Weights of a small GPT-style language model, trained from scratch on English Wikipedia.
Size: 16 layers, width 96, MLP 192 tanh GELU, vocabulary 7133, 2.57M parameters.
Architecture: LayerNorm before each block, rotary positions, no biases in attention or MLP, untied embeddings, attention and MLP in parallel.
Training: a variant of Adam for these matrices, 131M tokens, 11288 steps.
Each number is 128 + 24 x the weight over its row's rms, rounded and kept within 0 to 255. Layers, rows and columns count from 0. The size above them is the row's rms in percent of the matrix's.

# layer 10 attention query, 96x96, rms 0.125, rows 65-95, columns 0-47
size [123 113  94 103 102 102  93 138  70  98 101  95  89  94  98  93  95  90  97  95  92  82 103  84  96  99  92 101  88  94  97]
[[110 130 136 117 116 152 124 163 129 128 129 146 119 107 109 105 148  85 150 112 143 134 100 129 113 117 138 140  95 118 129 138 131  74 148 132 144 114 170 142 150 122 162  79 173 133 169 139]
 [138  88 103 145 134 165 119 148 134 128 108 156 118  99 144 132 118  73 122  96 118 111 148 164 167  99  92 105 104 141 141 132 102 155 118 128 153 118 147 134 105 114 144 126 135 104 173 109]
 [135 127 130 123 103 145 136 140 120 111 116  93 137 116 103 100 142  93 139 166 120 115  94 139 134 136 137 143 102 125 106 160 141 107 169 158 144 107 198 123  88 149 168  84 130 153 135 126]
 [134 120 119 148 124 153 138 167 109 143 163 141 138 137 131 120 114 119 158 113 112 127 178 157 144 118 125 138 120  75 127 135 133 135  90 116 125 119 126 122 138 116 106 125 122 120 109 122]
 [130 115 104 154 111 149 131 142 112 117 110  94 164  94  97 118 141  89 141 121  87 136 133 154 144 152 164 113 115 132 135 180 119 124 103 108 167 102 176 157 141 119 116 118 134 107 113 100]
 [166  99 154 140 122 140 124 141 111 125 131 149  88 112 136 121 136 124 141 112 133 152  98 131 106 138 113 117 121 114 134 118 124 117 134 152 124 125 153 118 151 160 162 110 119 137 178 127]
 [159 112 125 144 113  98 154 150 161 124 148 145  95 129 155 158 139 136 135 142 129 138 121 141 127  95 136 112 133 124 114  73 153 119 137 132  90 131 109 116 142 147 145 128 162 135 134 155]
 [124 109 157 134 136 168 110 156 104 140 105 125 115 136  98 130 121  62 118 148 115 133 108 162 122 147 140 115  81 127 111 194 134 116 130 134 152 141 160 145 114 116 144 104 122 121 109  98]
 [124 113 139 137 155 139 110 195 142 141 117 150 108 170  79 123 111 103 106 109 142 142 109 130 154  87 114 106  92 145 119 147 114 139 163 132 100 138 122  92 149 137 127 103 143 128 141 131]
 [128 103 107  99 110  89 150 145 139 143 118 133 119  90 123 129 183 126 136 108 180 122 122 129 134 138 127 125 127 103 150 141 133 145 126 149 111  88 113 147  88  80 161 112 128  83 157 100]
 [103 108 137 116 147 110 136 124 163 141 122 105 162 138 114 120 143 120  59 120 117 101  98 138 143 134 127 108 109 147 151 125 140 111 160 170 123 129 123 108 133 133 127 127 162 103 161 144]
 [103 107 151  90 131 125 135 154 123 147 144 139 125 153 141 118 113 135 112 174 129  98  98 138 178 102  87 129 130 177 115 121 135 129 138 135 110 120 164  90  87 121 168 105 151 137 174 108]
 [143 134 105 126 126 129 164  60 113 105 136 123 122 124 140 130 120 108 136 132 122 133  79 162 101 103 103 104 106 162 139  97  99 131 102 124 131 150 153 157 120 100 102 150 148 155 147 126]
 [ 97 147 108 173 139  99 128 142 112 125 141 125 159 140  83  73 107 137 174 152 133 163 147 130 156 148  79 134 121 102 133 143  87 140 125 100 149 104 158 129  90 154 122 103 121 146 109 132]
 [125 164 137 108 160 142 122  76 109 100 149 117 188 107 128 172  94 134 131 107 130 131 129 141 135  90  94 147 104 133 119 132 128 137 109 153 133 155  70 147 126 163 175 132 109 104 143 103]
 [138 172 118 127 142 155 120 133 140  95 136 140 147 146 130 116 135 153 136 138 128 127 126 100 137 166 177 148 132 125 158 129 147 119 141 109 119 142 114 105 161 143 110 102 105 156 140 195]
 [142 105 142 145 121 139  69  80 132 132 128 117 163 111 133 139  92 124 146  83 116 138 121 171 128 140 138 109 128 118 124 121 106 134 148 105 118 161 116 112 171 147  93 145 162 174  97 109]
 [156 144 142 146 112  89  82 130 111 108 147 120 148 134 115 142 151 158 170 159 137 151 175 142 154 140 142 125 148 130 152 118 155  78 137 133 158 116 144  66 115 144 126 114 112 117 127 119]
 [130 129 155 188 100 137 148 127 113 149 119  90 154 160 169 125 107 151 143 135 140 123 132 109 111 138  94 117 127 152 132 114  98 130 119 128 118  69 154 144 127 139 139 116 159 143 156 121]
 [147 100 135 104  80 119 139 143 119 107 132 141 137 102 156 137 123 133 132 113 112  68 152 163 123 111 111 118 162 161 111 141 126 153  80 154 148 157 169 108 119 127 145 128 103 112 125 134]
 [127 117 112 157  92 139  90 146 153 114 134  90 109  94 139 155 103 121 144 120 156 166 111 158 125 139 114  81 122 135 133 106 111 131 110 123 111 179 139 175 162 123 120 158 112 122 121  90]
 [ 90 107 137 133 142 151  88 167 164  98 124 137 158 132  92  78 104 126 110  86 149 100 148 102 129 143 128 117 118 147 117 163 131 159 183 138 123 129  75 121 141 143  89 148 120 120 111 129]
 [111 149 119 118 124  98 106 130 121 132  96 135 135 171 147 130 111 136 105 116 112 130  90 142  87 163 168 151 124 173 128 140 141 104 142 123 141 135 166 125  99 164 154 154 147 127 161 148]
 [107 124 111 120 140 121 177  93 100  96 131 123 121 144 138 145  75 115 103 118 151 123 106 157  94 130  91 132 127 127 142 135 158 121 176  96 126 160 134 153 131 174 138 127 118 108 164 164]
 [142  82 148 119 108  98 144 171 127 135 125 157 117 133 126 123 135 188  89 126 142 123 148 135 161 171 152 146 150  88 143 148 124 146 115 103 148 105 166 131 115 141 130 127 106 136 114 130]
 [138  84 137 160 152 130 144 131 120 139  98 118  98 116 131  96 126 134 137 120 125 101 167 129 131 113 112 127 149 110 118 146 169 166 147  98  98  86 126 132 119 121  94 146 121 170  44 116]
 [136 117 139 160 131 133 165 133 124 130 136 101 146 124  88 126 106 112 133 143  81 162 121 110 140 119 115 134 113  96 111 109  94 162 112 118 129 125 101 154 147 104 105 150 114 155 112 118]
 [126 130 149 139 146 153 118 143 102 133 132 134 174 130 101 127 102 124 154 151 106 121 146 138 147 112 148 145 147 114  93 118 139 140  76 113 127 146 134 163  89 140  88 149 159 135 155  86]
 [130 132 113  93 125 115 104 157 123 159 136 160 117 155 109 121  93 100 127 131 113 183 118 141 138 132 160 101 127  90 129 108 106 144 128  95  97 135 152 115 111  96  84 157 133 109 108 134]
 [168 139 111 110 119 123 142 118 138 159  96 114 110  83 109 140 160 134 162 133  91 143 115 146 104 115 137 122 149 142 122 127 144 144 130 130 135 120 125 108 121 126 131 120 171 107 163 102]
 [119 144 121  88  97 130 140 152 159 144 131 107 131 157 139 135 137 127  89 129 118  74 111 124 148 114  92 120 109 162 124 119 114 122 123 140 143 164 168 134 111 125 142 128 183 169 125 115]]
# layer 10 attention key, 96x96, rms 0.127, rows 65-95, columns 0-47
size [ 87  88 102 103  97 129  79  47 228  91  95  91  84  88  88  88  85  85  98  87  84  85 101  83  98  94  89  95  84  86  90]
[[143 145 100 163 181 138 136 153 121 120 106 101 132 149  69 146 118 106 139 122  94  98 100 119 141 133 138  96 135 165 100 172 116 127 128  81 137 154 157 126 136  85 131 107 132 162 125 137]
 [119 146 128 140 187 148 112 138 107 152 102 132 111 128  85  93  76  99 107 118 130 104  79 126 137 142 184 129 162 152 142 158 118 106 110  89 124 158 117 179 118 125 106 158 160 137 144 140]
 [ 98 107 143 142 110 157 115 152 108  97  94 139 132 156 113 134 148  87 117 127 131 158 104 145 133 150 145  91  99 141 117 177 113 105 163 122 101 142 160 141 121  99 150 102 179 145 145 145]
 [130 139 173 135 132 135  64 120 107 118 121 107 135 153 111 111 101 101 168 151 113  71  94 128 137 146 125 115  99 115 137 177  74 134 167 150 145 146 133 163  96 110 112 122 154 168 121 164]
 [120 106 157 127 110 154 140 147 121 121 108 130 122 142 128 130 127 106  97 109 150 169 113 151 129 163 126  94  82 149 114 211 142 100 161 127 119 141 142 140 137 146 160 131 158 166 121 147]
 [126 175  84  99 142  87 111  78 130 144 186 135 116 140 110 141 126 171 143 148 119  93 127  96 148 103 154 150 162 119 155  98 132 164 133 122 134 116 113  83 106 121  86 136  87  84 107 117]
 [120 142 135 119 144 108  92 120 131  93 123 148 137 114 108  93  89 137 152 133 135  98 168 110 125 105 108 175 158 134 116  35 125 124 104 137 150 106 105 108 116 123 106 125  96 120 103 102]
 [140 140 119 122  84 112 164 149 130  97 141 100 120 130 156 143 153 170 125 105 121 163 133 118 128 128 130 114 127 124 135 146 140 149 164 140 115  98 141 140 132 135 129 136 114 159 155 152]
 [137 144 112 131 122  91 132 113 159 124 171 137 137 110 154 127 123 181 145 110 137 131 154 104 137  89 110 157 175 115 122  44 137 147 101 140 114  98 106 114 157 127 122 151  95 101 132 138]
 [156 189 144 116 160  85 138 132 136  82 147 142 130 173  81 138 145 157 105 109 140 106 136 112 100 137 130 127 139 124 140 150 146  93 131 104 140 161 150 157 116 178 145 115 126 106 104 158]
 [158  87 136 132 153 150 126 110  86 134 150 129 115 118  98 110  57 127 148 148 125 127 186 147 134  97 144 173 117 142 127 105 104 110 143  75 123 119 136 133 156 137 152 133 109 137  99 112]
 [118 152 102 155 130 120 109 156 105 156 138 153 148 142 128 143 116 140 110 125 154 100 139 133 122 125 141 153 137 116 127 122 100 131 120  76 121 155 119 147 124  88 112 132 143 133 117 100]
 [112 113 132 118 148 147  97 176  95 144 132 106 114 121  88 113 100 119 115 155 132 132 148 111 126 138 191 105 132 116 126 143 112 182 125 133 132  92  90 117 127  79 120 108 157 121 106  99]
 [155  97 113 136  97 133  95  72 146 135 145 112 132 154 134 133 127 123 155 110 143 104 132 129 164 166 111  80 153 125 117 116 153 109 120 133  76 116 136 103  87 117 169 108 120 104 109 151]
 [120 152 157 173  84 106 149 179 109 177 130 136  90 147 160  82 152  93 131 121 108 153 162 140 102 120 141  95 120 117 140 104 105 101 151  79 138 127 118 116 141 132 148 131 177 112 151 110]
 [105  54 142  84 108  99 110  99 157 122 154 148 128 138 111 159 114 112 123 121 133 121 101 113 125 114 148 117 102 115  98 136 135 114 131 175 125  92 154 149 161 141 142 148 110 150 125 121]
 [139  89  97  60 153 150 164 128 117 169 147 125 123  86 100  88  97 122 143 147 142  86 120 115 125 108 150 134 111 125 151 165  79 126 121 154 151 158 106 106 134 127 119 173 136  75 145  95]
 [153 121  98  61 154 120 129 144 154 146 108 116 123 137 108 134 111 112 115 116 146 118  90 134 129 130 163 141 102  91  98 152 153 114 149 110 148 147 122 163 110 145 128 139 102 153  98 157]
 [ 97 152 105  91 153 135 118  90 100 111 121 117 120 110 118 112 131 128 107 119  88 124 132 150 112 121 123 112 154 157  99 101 153  91 163 121 124 165 133  87 110 123 126 130  80 159 148 141]
 [128 175  97 130 155 128 124 175 147 158 113 187 154 147 119 163  92 151 151 152 130 135 135 127 133 146 141 144  97 110 170 104 143 115 115 108 108  96  75 106 158 132 123 119 180 112 108  98]
 [131 151 105  78 177 164 149 126 101 138 103 124 143  84  99  89 154  89 143 107 162  95 103  96 189 128 124 115 121 154 135 146 147 113 131 136 130 132 129 108 131 126 118 143 158 106  88 119]
 [189 119 128 119 104 111 154 117 146 145 113 169 124 120 137 108 117 157 138 129 136 140 118 150 126 105 120 129 129 112 145 142 126  61  84 138 118  95  98 134 131 185 151 157 107 103 142 138]
 [164  71 113 155 120 160 159 104 136 158 127 127 132  99 112 168  99 144 169 164 103 124 153 124 153  96 115 134 131  91 116 130 142 139 121 119 135 129 121 117 150 140 165 124 102 142 114 141]
 [119 140 128 193 107 142 132 128 109 131 138 137 104 156 134 135 147  90 136 123 131 124 130 101 134 110 158 120 142  85 113 127 131 134 100 138 104 102 131 148 135 105 164 124 126  95 142 113]
 [171 158 106 124 126  96 131 117 152 107 118 154 108 157 105 180 124 118 166 138  92 112 158 123 128 118 121 131 119 114 134 134 195 100 154 184 122 117 102 111 106 160 160 116 144 130 112 144]
 [146 174 120 128 124 111  97 103 159  69  89 121 134 141 122 126 155 128 119 125 116 141 123 122  65 158  94 141 163 139 110 129 114 112 106 191 134 109  95 154 126  97 168 133 114 129 166 124]
 [143 131 126 159 128 168  93 149 123 109 121  90  67 130  91  78 109 154 108 129 125 139 178 136 123 122 111  86 146 144 128 150 129 128 121 143 136 121  95  87  85 116 125 102 153 123 140  86]
 [108 123 123 104 117 150 110 157 161 109 137 109 111 141 168  97 100 150 110  97 146 125 162 127 145 135 107 118  99 142 117 129 131 134 121 103 105 128 110  90 137 102 133 123 164 167 130 116]
 [154  93  70 100 142 147 129 140 104  67 147 122 134 119 122 137 103 152 140 140 117 108 138 117 152 119 101 127 135 117 161 151 142 180  83 154 164 110 127 138 111 142 127  90 151 113 134 124]
 [113 124 150 142 132  91 125 191 145  75 140 115 131 133 129 105 119 110 135  94 132 122 189 114 107 135 131 138 127 122 133 145 118 116 123 125 119 142 126 146 105 122 132 117 113 160 106 160]
 [125 120 110 139 177 148 146 143  91 139 111 142 133 151 117 120  80 134 137 149 142 133 146 163 134 120 128 109 116 125 114 143 114 120 125 128  85 114 127 102 171 101 101 104 130 106 118 106]]
# layer 10 attention value, 96x96, rms 0.119, rows 64-95, columns 0-47
size [104  84 114  85 101  78 118 101  92  85  88  79  82  98  99  89  99  92  96  92 103 100  85  96  88  96 100  84  78 106  88 112]
[[153 160  77 140 109 125 124 126  99 122 141 118 112 116 140 138 137 126 130 129  91 109 162 165 118 120 116 113  99 166 148 130 113 123 158 139  97 105 154 112 129 132  86 123 151 176 199 156]
 [ 97 130 151 127 127 149 110 157 151 114 153 116 173 121 108 112 188 120 126 131 151 148 153 121 110 113 163 143 135 122 116 123 149 140 122  48 159 146 152 125 134 114 116 106 122 115  84 118]
 [105 121 135 130 157 139 134 101 110 142 121 151  69  77 160 174 119 141  85 127 177 183 138 152 161 126  90 103 113 148 147 122 122 168 124  79 126 120 113 111 114 110 161 118 139  94 147 117]
 [126 151 125 136  84 141 123 145 135 132 114  95 141 128 127 128 140 118 168 117  49 139 121 112 140 112 158 109 120 137 115 130 101 129 134 112 179 125 130 121 100  99  59 165 114 172 147 120]
 [129 122 115 132 166  87 167 102 126 137 128 153 147 109 140 157 137 141 132 106 159 139 140 132 107 129 124 108 124 149 185 138 151 137 141 125  62 122 125  88 144 117 173 116 115 183 159 116]
 [100 144 148 182 121  95 135 127 105 112 103 154 119 117  89 158 117 117 107 120 117 198 139 153 120 115 105 102 119 108 173 116 112 127 147  90 185 177 147  98 131 158 127 145 133  99  99 117]
 [140 120 138 149 126 149 153 116 104 108  94 100 132  86  63 133 103 158 117 153 126  83 145 138 147 137  73 114 129 151 125 131 139 153  96 123 160 150 126 167 110  71  86 153 136 162 125 124]
 [124 124 105 121 149 144 111 108 131 113 132 103 100 164  95 117 137 120 154 168  78 140 136 162 139 115 177 146 142 147  97 120 135 112 112  60 180 148 165 116 131 137 104 124 124 108  74 124]
 [149 179 149 129 132 122 142 132 130 146 134 106 171 151 122 153 139 112 137 153 139  97 153 101 136 122 156 104 109 132 131 133 159 142 139  51 125  97 102 123 129  90  86 152 133 148 153 146]
 [ 96 127 150 113  79 128 152 161 126 155 156 110 147 100  97 121  97 125 116 107 155  92 142 112 132 114  96 149 138 158 143 130 181 122 129 109 131 100 107 107  91 119 123 143 149 129 106 109]
 [131 122 124 131 142 124 128 118 131 141 152 132 141 133 164  73 110 133 123  90 149 130 131 113  83 152 156 107 139 119 158 132 167 120 135 104  94 163  87 108 154 123 121 129 137 105 146 107]
 [102 172 142 128 135  81 141 185 115 106 106 104 189 133 127 145 129 130 121 142  98 132 125 116  93 130 117 113 134 157 151 126 163 146 101 149 116 177 166 125 135 137  99 112 199  89 123 134]
 [164 155 140 145 133 112 140 115 132  85 124 106 164 155 154 178 136 110 140 141 108 108 109 128 101 117 134 146 139 124 156 123 146 116  92 144 112 130 158 130 181 143 112  95 153 113 141 151]
 [ 77 147 147 116 100 112 112 162 147 100 119 120 164 125  87 151 138 119  99 125 158 167 147 136 133  99 124 127 119 130 105 132 140 145 135 140 151 105 148 108  58  93 119 129 155 181  92 132]
 [115 114 164 157 108 132 157  98 114 131 126 116 148 127  89 150 118 124 107 128 139 113 187 153 137 113 115 127 115 130 157 123 171 109 137  94 171 142 118 139 102  81 110 167  98 160 111 115]
 [128 152 138 147 113 138 157 118 100 157 100 177 133 164  85 137 122 120 114 140  80 132 135  95 116 149 125 132  96 120 159 132 135 104 158 106 133 156  75 133 130 165 120 152  80 130 155 168]
 [126 127 149 148  84 104 108 133 100  99 121 113 181 112 160 163 151 135 115  88 112 101 158 140 124 136 111 120  94 119 138 127 127 120 162 181 140 148 137 136 116  80  98 127 158 162 165 161]
 [125 154 125 130 157 122 106 141 156 162 125 143 132 157 100 107 122 132 128 152 130 150 112  78 182 143 116 170 123 138 105 132 107 171 128 134 150 152 129 129 108 117 174 132 134  85 153 106]
 [115  88 158 139 106 193 163 105 103 147 107 115  99 105  86 125  97 141  97 139 116 130 139 116 143 132 115 123 117 153  92 128 126 162 106 114 165  97 121 175  90 134 141 174  80 131 108 129]
 [156 145  94 167 163 121 120 113 120 108 150  92 156 131 127 155 102 121 131 155  53 113 165 139 126 115 122 122 104 154 157 121 107 105 104 120 144 156 141 126  94 110  91 131 152 103 176 151]
 [ 84 150 121 136 144 136 165 127 138 150 132 136 119 163  99 128 121 101 137 150 109 169 136  76 112 118 170 134 123 130 127 132 108 146 147  79 154 122 145 104 102 153 128 146  71 112 110 141]
 [102 116 123 120 125  87 168  84 108 129 137  94  67 116 139 155  58 149 105 121 102 131 144 168 113 128 140  92 136 152 155 130 157 123 159 106 141 122 141 132 121 155 110 167 101 150 129 131]
 [116 116  79  75 147  77 110 155 159 116 147 101 116 115 109 115  91 137 134 112 145 106 137 148 136 125 140 103 143 127 126 139 100 148  96 198 101 159 162 117 108 120 140 142 121 118 111 126]
 [125 152  99 120 132 105 116 140  91 119 141 127 121 133  95 130 100 104 120 145  80 138 162 123 132 121 135 136 115 177 153 144 126 102 141  89 132 123 128 106  97 117  85 140 119 109 129 148]
 [ 83 145 109 152  96 143 158 129 135 159 118 124 105 129  75 127  92 125 128 111 140 188 126 114 152 102 117 127 137 159 147 132 128 135 102  78 130 117 127  79 106 146 146 148 146  96 108 104]
 [ 84 174 147 140 140  76 110 140  92 124 128 181 128 159 107 163 148 105 120 139  85 152 130 128  89 135 152 120  81 132 185 123 139 116 163 104 136 180 136 107 126 157 116 112 153  95 138 150]
 [123 129 131 115 167 104 121 135  98 123 119 137 109  99 114 125  89 129 114 141 109 113 111  93 141 176  92 130 144 150 170 133 118 103 137  77 139 139  43 119 109 108  81 148 126  99 149 144]
 [121  83 158 175 136 155 166 113 146 130 115 108 128 153 109 138 156 123 108 129 150 100 141 134 154 123 126 107 149 114  93 122  93 146  98  75 188 100  97 157  95 157 137 141 103  86  83 140]
 [ 86  93 118 114 104 144 176 136 119 160 133 136 107 123 182 104  86 135 118 128 116 123  83 109 122 143 140 113 145 145 146 136 142 130 163 142  88  93 113 129 137 175 137 146 122 166 150 101]
 [ 80 122 132  98 132 105  97 155 134 109 132 121 122  84  87 105 176 128 111 105 151 117 164 123  86 140 150 137 157 106 134 138 127 101 191 121 141 152 109 116 109 141 128 132 130 147  65 109]
 [135 133 132 123 100  87 145  96 117 124 156 156 134 157 174 186 102 113 142  96 118 120 104 127 135 112 107 130 121 154 150 122 102 107 140 169 107 106 162 106 145 107 168 111 138 117 175 146]
 [124 117  95 111 129 123 115 139 108 136 135  94 136 100 127  80 148 131 152 140  97 125 176 168 129 122 160 101 119 128  92 134 140 133  87 115 139 153 175 116  98  98  75 142 149 165 124 103]]
# layer 10 attention output (transposed), 96x96, rms 0.131, rows 64-95, columns 0-47
size [109  92 110  92 100  81 119 106  98  88  90  77  87 102 103  98 101  93 103  99 105 108  87 101  90 102 108  85  87 110  96 112]
[[ 92 168 122 148 120 150 145 110 142 110 109 113 150 137 141 128 144 114 112 121 114 138 130 146 147  97 118  75  85 130 138  77  67 119 115 107 124 108 124 142 152 115 118 123 140 121 149 125]
 [160 117 117 128 170  83 108 139 104 139 122 108 159 119 113 131 107 124 155 122 131 169 158 115 110 170 133 114 148 134 122  62 152 106 153 110 177 160 109 122 115 120 132 136 131 169  77 152]
 [150 163  92 167 117 104 123 117 111 107 132 149 135 133 143 154  99 131 111 141 156 128 122 111 145  99 156 139 129 135 101  89 127 120 159 123 175 105  97 117 105 100 155 132 121 123 111 177]
 [102 121  59 143 109 137 119 154  86 114  96 120 106 110 103 147 133 128 147 160 133 167 133 104 131 164 142 131 158 131 130 181  99 134 114 123  99 139 134 137 111 109 119 140 113 174 110 128]
 [157 159 158 134 118 127 102 117 171 125 100 145 138 163 141 121 135 127 143 101 101 103 148 139 132 130 103  94 133  94  79 128 131 130 145  86 109 104  99 120 130 148 120 101 129 101 123 135]
 [125 113 141 121 138 116 136 126 111 112 118 146 121 149  85 138  89 148 132 147 146 118 141 165 127 111 187 199 182 106 131 204 138 147 174  96 121 128  89  86  96 135 113 114 108 138  81 118]
 [ 70 101 132 111 131 116 122 159 124  71 150 166 104 120 138 133 156 136 161 155 177  89 143 126 117 177 142 141 168 121 121 224 113 128 133 152 135 128 117 124 139 100 151 124  91 134  95  96]
 [142 122 105 151 138 121 152 108  98 140 114 128 146 105 120 126  87 134 124 127 140 119 181 143 131 113 143 158 137 144 131 128 145 169 128 104 139 133 146 151 102 150 126 150 109 142 108 132]
 [123 157 113 139 124 144 119 137 134 120 129 130 141 145 109 129 110  98 163 116 117 172 150  88 145 199 102 121 140 119  87 157  96 109 121 151 131 111 102 142 143 113 100 143 122 112 103 146]
 [149 164 174 106 179  87 118 172  95 113 157 114 118 130 147 100 144 145 137 135 122 127 155 126 132 139 103 142 124 137 121 146 148  94 139 148 156 115 122 113 128  77 159 109 121 137 118 127]
 [118 190 127 169 126 120 128 122 132 172 129 118 107 122 117 147 112 137 108  89 119 136  87 143  95 143 143 132 128 102 116 206 156 115 169 144 131 146 149  94 123 167 145 129 126 144 136 110]
 [ 93 122 161 103 156 128 135 108 145 138 139 127 128 163 137 112 125 129 115 122 116 150 132 162 140 144 127 123 137 168 132  57 129 101 137 110 151 175 144 121 104 136 122 123 112 127 121 146]
 [140  99 123 123 134 175 125 109 184 134 112 131 136 137 157 112 144 101 151 113 101 120 127 139 146  90  92  90 124 153 134  29  90 138  93 122 126 136 155 174 137 151 101 150 125 124 163 125]
 [152 105 147  93 142  95 137 157 115 115 153 124 149 156 117 125 113 154 139 135 134 152 165 137 138 133 133 106 135 138 143 146 139 113 150 106 157 135  80  81 138  97  93  98 125 128  87 148]
 [ 99 118 136 140 143 122 132 149  97 104 122 131 106 123 110 132 136 140 166 168 157 100 140 123 118 188 129 163 192 106  96 215 131 134 145 150 126 109 106 100 104 118 129 131  96 142  82  80]
 [110 139 114 130 126 136 144 130 128 106 114 147 101 163 105 117 118 119 134 171 115 166  99  95 183 180 138 163 135 109 123 148  89 115 130 137  91 129 133 123 107 149 101 148 121 109 134 123]
 [ 63 123 124 131 119 140 157 147 113 134 117 124 109 118 103 132 177 110 120 179 149 129  89 137  96 162 124 109 141 133 136 150  89 109 159 142 133 117 112  84 130 114 126 148  97 158 101 103]
 [123  90 120  92 142  94 115 131 107 129 126 157 137 161  98 125 127 108 138 137 112 159 120  89 128 173 148 137 130 156 126  98 153 107 127 139 142  87 125 129 136 138 110 105 121  97 129 180]
 [135 112 122 119 116 125 132 155 100  94 143 135  93 112 131 132 143 152 146 156 170 104 130 110 151 165 148 163 159 128 130 183 134 146 126 163 120 145 111 135 107  92 154 137 100 136  95  86]
 [ 73 128  98 162 139 143 135 129 119 141 116 146 127 142 103 145 120  94 146 182 108 150 139 103 141 149 122 117 121 139 126 139  87 109  95  89 138 125 135 136 129 135 127 135 114 139 117 130]
 [156 153  98 122 128 130 120 122 103 144 113 146 142 150  82 126 116 133 152 146  98 185 176  90 167 168 125 163 144 123 115 117 143 132 121 103 113 144 131 137  96 139  98 123 135 115  85 152]
 [ 96 146 142 162 119 147 139 115 107 127 120 137 108 123 129 128 144 147 114 133 166  97 156 144 118 122 134 145 157 111  94 255 141 135 150 138 104 128 132 121 104 117 154 125 107 126 107  86]
 [120 136 155 108 139 133  94 113 138 143 153 152 180 167 142 143 150 191 150 123 146 146 165 123  68 141 117 103  87 114  97 156 155 102 104  80 127 167 101 122 162 118 123  85 132 134 137 163]
 [ 88 181 129 144 139 120 132 130 110 130 137 146 142 149 112 111 141 116 134 167 100 167 177 134 154 152 149 149 103 110 124 133 132 111 115 100 147 127 125 102 118 126 107 124 121 109  95 125]
 [163 162 152 107 170 110 100 151 102 112 135 143 120 137 112 124 131 164 138 107  97 133 155 139 146 126 167 160 169 128 125 105 135 128 134 113 147 107 112 120  93 112 131 113 123 125 114 141]
 [111 123 137 118 138 123 154  90 138 153  99 132 130 164 100 121  97 108 102 152 116 186 138 127 149 147 144 143 122 133 146  85 108 115 160 103 123 144 116 106 100 153 101 143 130 116  96 142]
 [ 89 174 109 126 111 105 127 155 123  93 156 173  96 138 119 122 133 115 125 179 145 152 142 107 138 150 137 147  95 113 115 204 137  93 124 176 127 122 142 116 128 126 142 134 125 110 124 153]
 [167 123  97 127 131 152 100 168 104 125 150 136 143 102 108  97 109 128 146 147 157 124 111  87 131 131 139 159 123 133  94 171 120 135 107 163 130 149 141 158 114 119 137 172 109 153 110 142]
 [112 159 146 146 110 157 132 125 116 143 129 107  79 114 161 133 142 143  71  98 120 129  95 147 127 100 121 128 130 116 130 166 146 131 145 172  95 139 151 120 119 120 163 133 129 149 154 104]
 [147 152 171  68 136  63 116 135 118 120 149  96 146 118 111  78 131 155 114 135 157 133 150 163  78 157 142 139 113 113 126 180 178 115 167 121 128 151 113  98 124 143 133  97 141 141  91 136]
 [136 118 126 166 122 160 122 102 152 157  95 121 139 148 155 128 140 112 121 156  88 146 103 112 166  65  76  94  94 131 125  46 100 132  87 107 117 106 154 144 141 133 126 126 145 121 185 140]
 [ 97 132 116 121 142 118 144 120 114 108 136 116 139  98 104 129 125 150 120 100 161 110 177 153  94 145 131 110 168 109 129 205 116 123 136  90 129 160  92 123 143 110 118 130 119 149  94  97]]
# layer 10 MLP up, 192x96, rms 0.182, rows 0-5, columns 0-47
size [105 101 112  89  86 118]
[[133 151 143  98 110 119 154 143 145 114 163 145 124  66 118 133 105 145 150  96 163 149 155 152 110 122 122 139 128 167 177 120  97 140 142  99  83  97 145 132 114 139 138 159  96 132 121 171]
 [115 127 140 153 129 153 123 146 133 151  93 136 168 137 120 175 175 131 117  41 179 184 132  77 131 114 110 124 157  99 129 105 129 167 123 137 101 149  86 127  98  93 169 136 133 128 144 111]
 [178 103 107 141 139 144 120 119 137 100 132 144 121  85 106 133 153 169 144 108 118 100 131 132 160 141 120 119 162  90 170 107  92 122 144  91 128 141 135 146 141 105  99 157 143 118  95 111]
 [ 98 138 116  76 121 107 153 136 145 122 205 132 140  98 144 162 146 128 172 112 124 123 136  99 126  84 119 160 112  93 150 116 131 115 106 137 132 123 141  94  69 135 152 120 115 143 132 118]
 [118 142  65  97 166 133 172 137 127 133 148 116 129  94 132 167 110 132 136 116 123 113 160 149 131  93  93 188 137 151 124 119 116 153 119  80 101 131 146  91 101 153 105 138  88 121 144 131]
 [152 137  97 121 143 139 141 120 177 157 133 169 135 119 136 111 161 161  98 117 145 106 104 133 153 131 105 134 145  94 146 121 148  72  99 103 122 118 123 164  87 175 160 158 185 111 126 156]]
# layer 10 MLP down (transposed), 192x96, rms 0.175, rows 0-5, columns 0-47
size [103 104 129  90  84 101]
[[129 128 150 145 102 139 131 119  99 154 123 103 120 138 106 135 155  96 142 125 117 155 120 119  68 151 118 139 117  94 141 173 141 165 113 124 101  92 109 169 143 150 104 108 148 123  73 160]
 [ 96  84 138 179 135 136 158 111 114  95 126  88 132 135 116 170 118 131 131 148 101 116 147 125 132 163 183 144  87  98  82 186 129 126 134 151 128 114 135 124 109  96 140  97 111 147 124  94]
 [125  95 133 128 205 130 126 130 132 112 102 137 146 113 100 157 138 135 100 147 123  90 116 129 120 185 132 102  89 124 112  73 116 151 123 141 144 137 145 132 143 116 131 116 113 113  83 122]
 [126  96 131 146 153 141 127 123 133 139 121 140 128 116 102 140  96 132  94  93 132 139 136 136  98 134 126 132 144 145 129  26 147  98 140 124 132 101 138 143 125 142 116 153 137 135 124 139]
 [123 118 155  94 124 123 101 117 126 140 176 120 112  98  97 121 122  98 117 132 158  88  83  79 140 128 115 159 142 128 123  41 130 124 110 143 104 123 127 104  98 155 187 136 157 131 139 135]
 [141 105 114 118 154 164  97 135 164 131 122 163 138 115 104 123 110 122  96 117 157  91  82 129 142 148 111 155 143 117  92 200 168 148 101 124 137 137 149 143 110 147 128 162 147 107 140 196]]